Weights of a small transformer language model.
Size: 2 heads of 128, vocabulary 8192.
Each number is 500 + 50 x the weight over its row's rms, rounded and kept within 0 to 999. Layers, rows and columns count from 0. Numbers have three digits each. The size before them is the row's rms in percent of the matrix's.

# layer 4 MLP up, 704x256, rms 0.0467, rows 215-278, columns 224-255
118:461466451488489544456500527558493457531585519534446528482544530469455513458584444503442563480550
099:462478440531474507469433397455489394548499612654491511491519473493510504558431466550484532512450
099:438514451459389429526528516465542511464487474432424455424470320527485544500360489465434520425524
093:590502517541539493541513519556549513484524535554517435408494452550544447565546508503455499521518
092:424515432366452474485480450450475508474531534541521539433517523458543426499481607512456525522524
103:490479508446486480519411591585501520458529521411547445470462562489509490481531516556420619452508
100:437398523525550475530399545579511502530478437516503436500536527530537456430540550490428536584555
106:466512536492554554490512479506397571517520480506424434515494495444468546518462488499454552518528
094:574487519513527483538438426485464474547459509516473438486470456448441546519590479462529526506483
093:462463460471590382521604441525511457488422561576430489557493465539472503468479447527523516539470
099:555504563540507585458481448439473556507522478528463510476552413464520488485495574449404596365502
114:484545559517539547456477550508478556401570546536441460508410464529447495528527535423520434468435
096:464593543510498476512502469494490435455524484534461466542585514507499489498528525407479539525492
100:541557546428437512523427584469511466527594500472493484474457496479615470435505514502485565525555
109:468521539520535411416492504486504567452470516476567530526467481579526603478410494453494564551486
100:542486520577514436498520495502533508536504516555484538583448534622558434516457541456518365495445
106:543572521531616496456516583557493510492505586460549534449625430490541536518503444513507509512430
103:546458453457507488475541518467415569584398466528570453443414552492451478394500499518528549483488
105:561498563506503490476535544447465456482548528552428555508547519423486475478453490539475491484490
110:451479456499478452475515515492381426531522429485548434548561554579491520436493506568514456509409
099:534427473430534502495536483584515594504542479492543443519397459664459475432518474413474512463403
091:513483504520484477453544473456547563573493415468566452462571450473564518504485432449418483536443
103:429527471537497475490505532426443488557446489497567466471457506514540543482461479445496513521521
093:523459540538436549446507491490497605523556484502587521444517487620504600534380444481522491553558
106:530493473500478518485561481470558531385503599547484473502361474460566546613477418538553515475486
106:372509396460479541599514511486518466471420497435591472619443458498487550500515466588417502488467
091:463515501417500407461466494470504480446525487376472514537550428517480569413467583444451519567507
083:521480567450412527554629558562514506438402445512490457529455423578405540434505481558480576470574
101:514438466498442522413522582501572538421560424391545517511390467515531537572593462542453566593503
098:568544436476450449459525561515521535431429461431422576425439582476485510497559571528434498465480
090:518509554563444426523468497548519449509531415420468475495422517474513407486505531477404516468527
103:497438445528570532490519489591413422502391584548494490448469565536569415531576564464457548515487
092:541486538568567492434483430486457512505598505432452542586531520531537423529537556532369572438543
096:461545530469483513426421469443494568504529492504567566578498458556513549505511514566454517545414
096:500504476441478480455532492433528445446494480493576483495544518448455553453566509463510439517553
094:613520567527605553532524484455462445560512471519448433537494564540526455462476519572473530540508
087:474492412554563479555496455415464500489484511624378499397457482514475562516556477475552494553412
105:507619457489525385496526537556474507463451519468543522473491532553411427520522500565495493423550
093:574423470452419481505468470447584430461555487486460610527490531532377416501468561533493346489493
093:465535441395446462507561497416385478464408536609453534465517443566550594580479530512574509478566
118:397527486537454438537435540510445431448460462483509530488591501557494467481506538488588576429550
093:502562474482515499485454481542464515480484354577414556506542482582440462483461551510567486529555
099:497420470497528398607563598480518616479552570519409592579459495537547461447514549489536486532447
099:506524463454478447453489457558542473494438573551450393462600512458439480580571507487495460536476
102:451473558412461620427584502389523405459515494447497511481581475435470526552549552477565547379514
092:544525516526461512542429518535514485469487397425541582469512404498534484466518483569459552485449
100:582523497462408499460457586593466453455509453488468441524474500446430533526461489538416615429546
096:346501507484433480440534387485526448520477483468519504480517490471458419514466496517541331468448
105:532537458500495529467464455523477445544473521464567480538491580489460434534620507630533480554464
089:557562451491412541491545526506429586473498443455504535538478491532471528505539527579466494432484
086:555483450611536493587449519416448533458498406442569552520542541507472502393404529483486543471532
093:549516492557438453564492497504459562488588435486472409482464547491480532445572523481482567478645
084:474478489517353543490467487476435576512376463560441496456500509353516528481493480495397421512457
092:412617481536438558502501534454586471496494513501511493502382532485518538520559473495510546454512
094:483558489431530512492406447487531460515509597399558554475436545481481402531512488557426490468524
109:701499572613456480488554536542555550551523582462594462477501496481590521463432570543503545451529
096:508350483619481467459483537555512404525546465524546471540475566543457498519437484525553501472505
098:532487522507496442480538482560445501475558539477462504548503418443565437392467475582529499468502
094:482439565462490470575518483525530427557501452499506415496585487543456517511490469568548564494483
109:525456523532533436460505545559544481586510500513502505502516514484439550438498439548450568494558
095:439647461494524453515445418499553574486406482498541539536493478499555414589499533574450626543431
094:497464399580475511428535493471525485460520455547477434420449511502536583627348508486493466530580
098:533548525444486528555509536446545510554464529520466501490478468421465524532417561549616471479492
102:524558527499460571526549532459495545394621511459563461472503476540403500566481490566593469466522
# layer 4 MLP down (transposed), 704x256, rms 0.0432, rows 215-278, columns 224-255
105:499563555473442465590542536481637549480530469503448505460495562564623487496480538561557572461577
101:594370446529493497508471506591475402534483625478533495543453396475484480498502507517475559433558
101:513472503547512528529525477433472463524556544460546472471513494399505543497460442485472429497472
095:552517503429492553427585543451466443380603499405487535537531559495525538472389420487503418491543
095:381465453586464532450487585562476544609493549615520512477522429443538545555452558413455542448464
106:437529549427487485558514575516516491478559640478497459482542502519439458539569441490473464446461
105:543516419522575529461516480474511502598519498530532532435548460433441478469559483529506542447513
103:550467496462556553505562443468458551435581470421453462540516474501492495451411551515520537461637
097:477479565474533546600428478542535469527428489477551393556478540476471518434491491472525441570406
091:490513507458531544578473494522503551436445530577500519480623473512480524463525352500518551482397
099:501449488492500500448461561462539531469492488488546511592440474586488477511480434502465462510498
105:460485519575533486434457489517506534480504536437443437492564407497495446536520573470416469469438
098:480538420550515528569572501488518559501389498575539511431483439506487571489503554508486535450457
095:571487472520505484499433589452495489462573515474466585402485459528516471581518444527546497508481
108:464540527518541493513601437563476515406489496433536456429408524501514497507421505489517450493411
101:526478593502531451484364439496541507469427495468470516546505551584458529405490524521583414499521
105:436516512475498445516546541446548492529544432514462499569402571511459489507435465458501490478459
106:475558475471429478436494458362509473594482510478502535523512398374513508550524497573463441442535
104:583455470563529471414538556456562468514525461554459507506531469557449486553532457399498605493603
103:485469392533582523522513507504415512518443483451500441602557509532418511472482467411484491484348
101:467545535488489563404476435397462487516605453455484471453493488518507538460509518456536563486547
091:541474512485476507557481568563433496535536525443543472495574506504622549571448619514479474629474
106:470645522488430496412643501471419488437554544495538502467431463511487495453537543506481409449581
099:502525563465507510406484499555519573522517509478565520395524529543495549525424488475499461481486
104:601576527475493558625505408488500571438477568418400423538426533547432456556451528540539512535571
109:415510439513514482446534645542634503494455538488507537526431375456488519518432443551490598489542
096:425460463592513492488577446516472425493496553604561624516469460611529484575427520515590573551625
091:561494470497424577510582495469536408491403503538446515501547462527497496507558561571423537431469
101:428505527471550445484481463502538476481515361474550475492487429468517466508545363509516463514444
102:536578502477523497449503473574452438547434503427554429450519453511464566485542589460461461470503
095:486455438565507455501536423513478478583452491469465541439559483578497463448570454489539555532493
106:577448446604585468521595418546412431441521494464457501422471467493582480500429526517454489558459
090:454479497515482435447514551415553473565518565459520504611503501563523466488538483521444562460564
099:553476604458496461558487469438499514558495499606507528568546510480451478492624520574437584474470
098:479532400527525461568473612495530471435483518546499461474463533457456521471482469574418606466516
097:539537544644557509604447559434474449521428496580459486497455417428487500504438464540483464502603
088:519480479457536413483485397526539514473383492523402583529471545431473426520478479529545464484401
103:508559517548522494498436571536471519446460537538533502493552516504447454506418491485458550498506
098:565364427484450497476487531441574414475512497490528522465505444469502554393477501496496491506565
090:476595513444492535506511462512384560526482475386559479469546470477390605530495503470436533454506
107:503509491529514475498464545460509412456555475462462445415542464438563416472505491606516497454500
098:523588478530566521509473428461462563506471448484472459480609512548426518569488543441567421554484
103:529481516428539475491562537448417535465483543548433541616539507568587469464458522497462478506504
101:541485496530426456519504513530588376440394551537527499506449502452498577526576478581440523438570
099:469472473460579455583494522552532481498491483547474489470482509588484442491416391538506513601437
096:520615492439569550535521442541464469415543568533497544518484444483498468508448338595541427402468
097:530407449522469371495454432403462458486532568498485450494512564484418540436520453452499500470490
101:465536475405533541500536465419432451493501464553493394502597516475464508580491502456490503480518
111:537567470547476456490523428506431477465506439550613420536507470500485437401550404589532473486462
094:512638588381516544512589512541530505557551414425488462430640520538465500502479478523559416464528
093:515555470553512513408450525418421455405473533447543393498540444541536447398501494410448466458585
096:538420498549490423460555490505503491515534439519504450485481558536444555476502527422509486495480
088:540436504410544448458513362510463582528540505444460518542530504449490490457476490478573426494516
091:520521519416520407514453525495434432516499469453499401548496570478428525479467586462454478531543
098:430502453445548511548459509541570470536570557408597494506446466488483504458433535528517482502547
109:600595568531466539502544547610578479563526471563545595488567512479467581473554545538452517489491
095:509483511449389410527588468469456472489474493493481519528399536445523541442524535466364517496582
098:600413506531550499443453411372430474389505455532486483509467426536500423484498526503535447546474
098:519444490459526547484509483433532524502460436554470347544415554473425552464554509410467573441441
112:488468442583562410581517391438498455521488476488374490504476592493432446472515455550564448552424
098:501545522476550450510421399445487486569547541453537455533511507408525405588471547503444556563571
093:541523567465425572505501514485445485575552443476465551541589411425574482403572522519461533489413
099:534484459448566426571431528474447398536522512538500529514493502520516553424467493431507436501448
104:557498561427492542554430471516474493550535501438570556503595438650519508582479565530556585537428
# layer 4 MLP gate, 704x256, rms 0.0465, rows 216-279, columns 224-255
096:441619418472484521460422455450516497490475424564550563520483428437487557543568436534442441566484
100:499487495382541495512525425481444388487458544455463510542475561375512506532521439508414469543465
096:520382487477507531478531549490497344572438531507506371483448541466507520529502466520460476506564
092:538486498492564458561456449535582461556550545524596506465450561471400550519553522532526568566493
100:520475489441423450533586456514467518463510554495519446573482504401569495510546507513489530488477
100:432523412494520498583448519454508511637464504507396419527507529464490511512508603488502474545437
096:539564508503476473513566437578449527492450557501496400534434475464490516540539501429384503533483
096:554572451533494498511606524430496524571539484493556489421513540481465522548581464496533497539503
092:520494496527408583556482551459548482583539489477532603443465435511472475493528534548464512485556
096:425510509495411546509560427467504510587460525548480565442573498479570508517541529498468489416466
111:545539420523418433530507539390437430552393482512547508599454498502605578561479511510517550515477
098:526398476560583502449456523496479535481429510516450592513488584432560470400474490348398465529525
099:507473446461507470523447501409533482485490506539457560533553456426471517425560388449501441562471
107:517446485519501583509539517479521422427406512629511500451514452532431520487572540491448530529490
106:496555477502499485554610433430529536530482453488487536483611522501555543524612448479546526478467
119:540480469561508455563474484572539477445480502485548555456526454575571476439535474509536548612514
101:453385527525472483450477480609551579423425521593483473572411515562566523457440468496522574509472
094:524464466494631487452543489562525519582427595550461482473477470455487544525587481435566506557459
105:496495526418500409576496453474589531467467532473582438420390426468520567438499459515600498466494
097:444484340547567410514613479528413461523463547530515564502530528631537567539489496554557450552504
089:568564565535524509425581592444463570547525454441494511590522528492422526549425460505399618602525
107:409593447439485436581545454588509481460475521455448438485482513545507591447499506518439466585552
098:437538420396470463560467526624547441513478522428520439499558525493412471432471473545426434580557
093:494420538444440512497504498470475535518526492590564512547531580425506506546459427484555495560433
104:473522458545516451561634420591543479453454537594456507481507486454516484522585462519558415430461
093:569530456525461478476490476542541391559477502520430552510507445437506521442525506625388532513459
082:552564550477593482526541637560564550557539464481542480453591478545446512511486456562514608518527
099:472538435576500514563616494505504511633445490509489524497481594568513433469493471439514486489495
108:506495397511411460542494565520475453485527552550602477525480522495600487506493507438451630595429
091:512582472478494533560495451540449444480525494472505437421543384509447553526514524457546464455540
101:362470561446448535433582525485586507442442417503574480558517511451405584507462456401488502452517
091:539436523481495501508513491545496478551479423549549502535565452470471503416493471480554492525498
103:562439492542556465462526436463575447544501548571444464420481494498476492518543410471471548490443
102:501532535518445478534544470500598441508525488537402536418512548477569578527570500506536397538512
093:561550494458542559515562405586522444554524523475477438514532610466460513562540476582458523466547
088:529501517521479556402516470559606488529462532448557489529546574496548411571527503517455505482562
106:508538484470508422455561515531512544478464517478533511378453474459468449581523429562497517452531
098:443535529554539559392494467615534539531507586507515469455546471484549534480531500493552476442481
093:465595472465582466482481495424548388545453479559515431456492533525468508547509478518501451500443
105:395516479488517482580485501524511508490461520491516502421437567524570515491530505526500559570500
096:497557404446483405460525482530446413488498478505490488465570492555484428493482463493545494462513
101:385481536538485520561596596523467593521504439445592473489503488492449502471484433529449554454505
098:435417478473537345448512502481538477474549532554600568478430497509501429458554475517576489495554
101:575507423518388513458546470534512582461516496524590509565411561474501520587544498535460426401439
096:462492443441438558451506438509448475529610508550481544485550496544529472550558478580504505540461
100:454485437472510439476429455470484439539356478477412524485480479460497556512498422419440516559531
096:485477556451435476492445469549472457488559437532487584461541376542465538609583499576460511541540
113:488522531520482508485552604522451496532468427471547426509442523541445570513460426523466567408480
090:538590503608495484507471660491422549440565492445457491434567516568459498487481473555522500500509
088:509454465474468476619467505488514554529509440539524633478452569472502543518471503526430585467526
093:457522576497429530576560516521535513620457480485489446517425545516420524538569448563481433531458
089:540474510441531473559515515569532526542529611497571502480477490564562466556555486526558465455554
092:534541457524469503519512540473562482563469412439508444486462548565498551531532486444450442501530
098:457494483468445434533504511564496509441524470498559472503620548500501553512464489598471549573540
104:410468420591493514539582530513511459530431512488515539548412532459527523536521424545587501445590
089:551422497416499518536406493577469505587537458492486472482496574537478468534469584566533470455484
096:550473532413458610517574468495580527454596499551510505524511470509514523412481457551470394532485
097:449582416545516471549440405537476591512539586488532516505474607576435512505541422486528502519532
111:604434435465542469530473328486514439550416452560420505361495514576457459546485402495481491579517
092:467457472416491537461465549531571521519486521502491474503408479486454494322468477510408570506481
090:476580497553503586492482539492538453534543568492464442478465436517491546450719541536523528576621
096:453555497428455425489535665572436413534503441472500494412505529556544552472603509510499539550482
102:499509568578454453445505501520500499521550478490418397490383511387507523451505468463476463508516
086:509577456555495532585436468504513483573479561445513508529471506466493409458625423533467545548480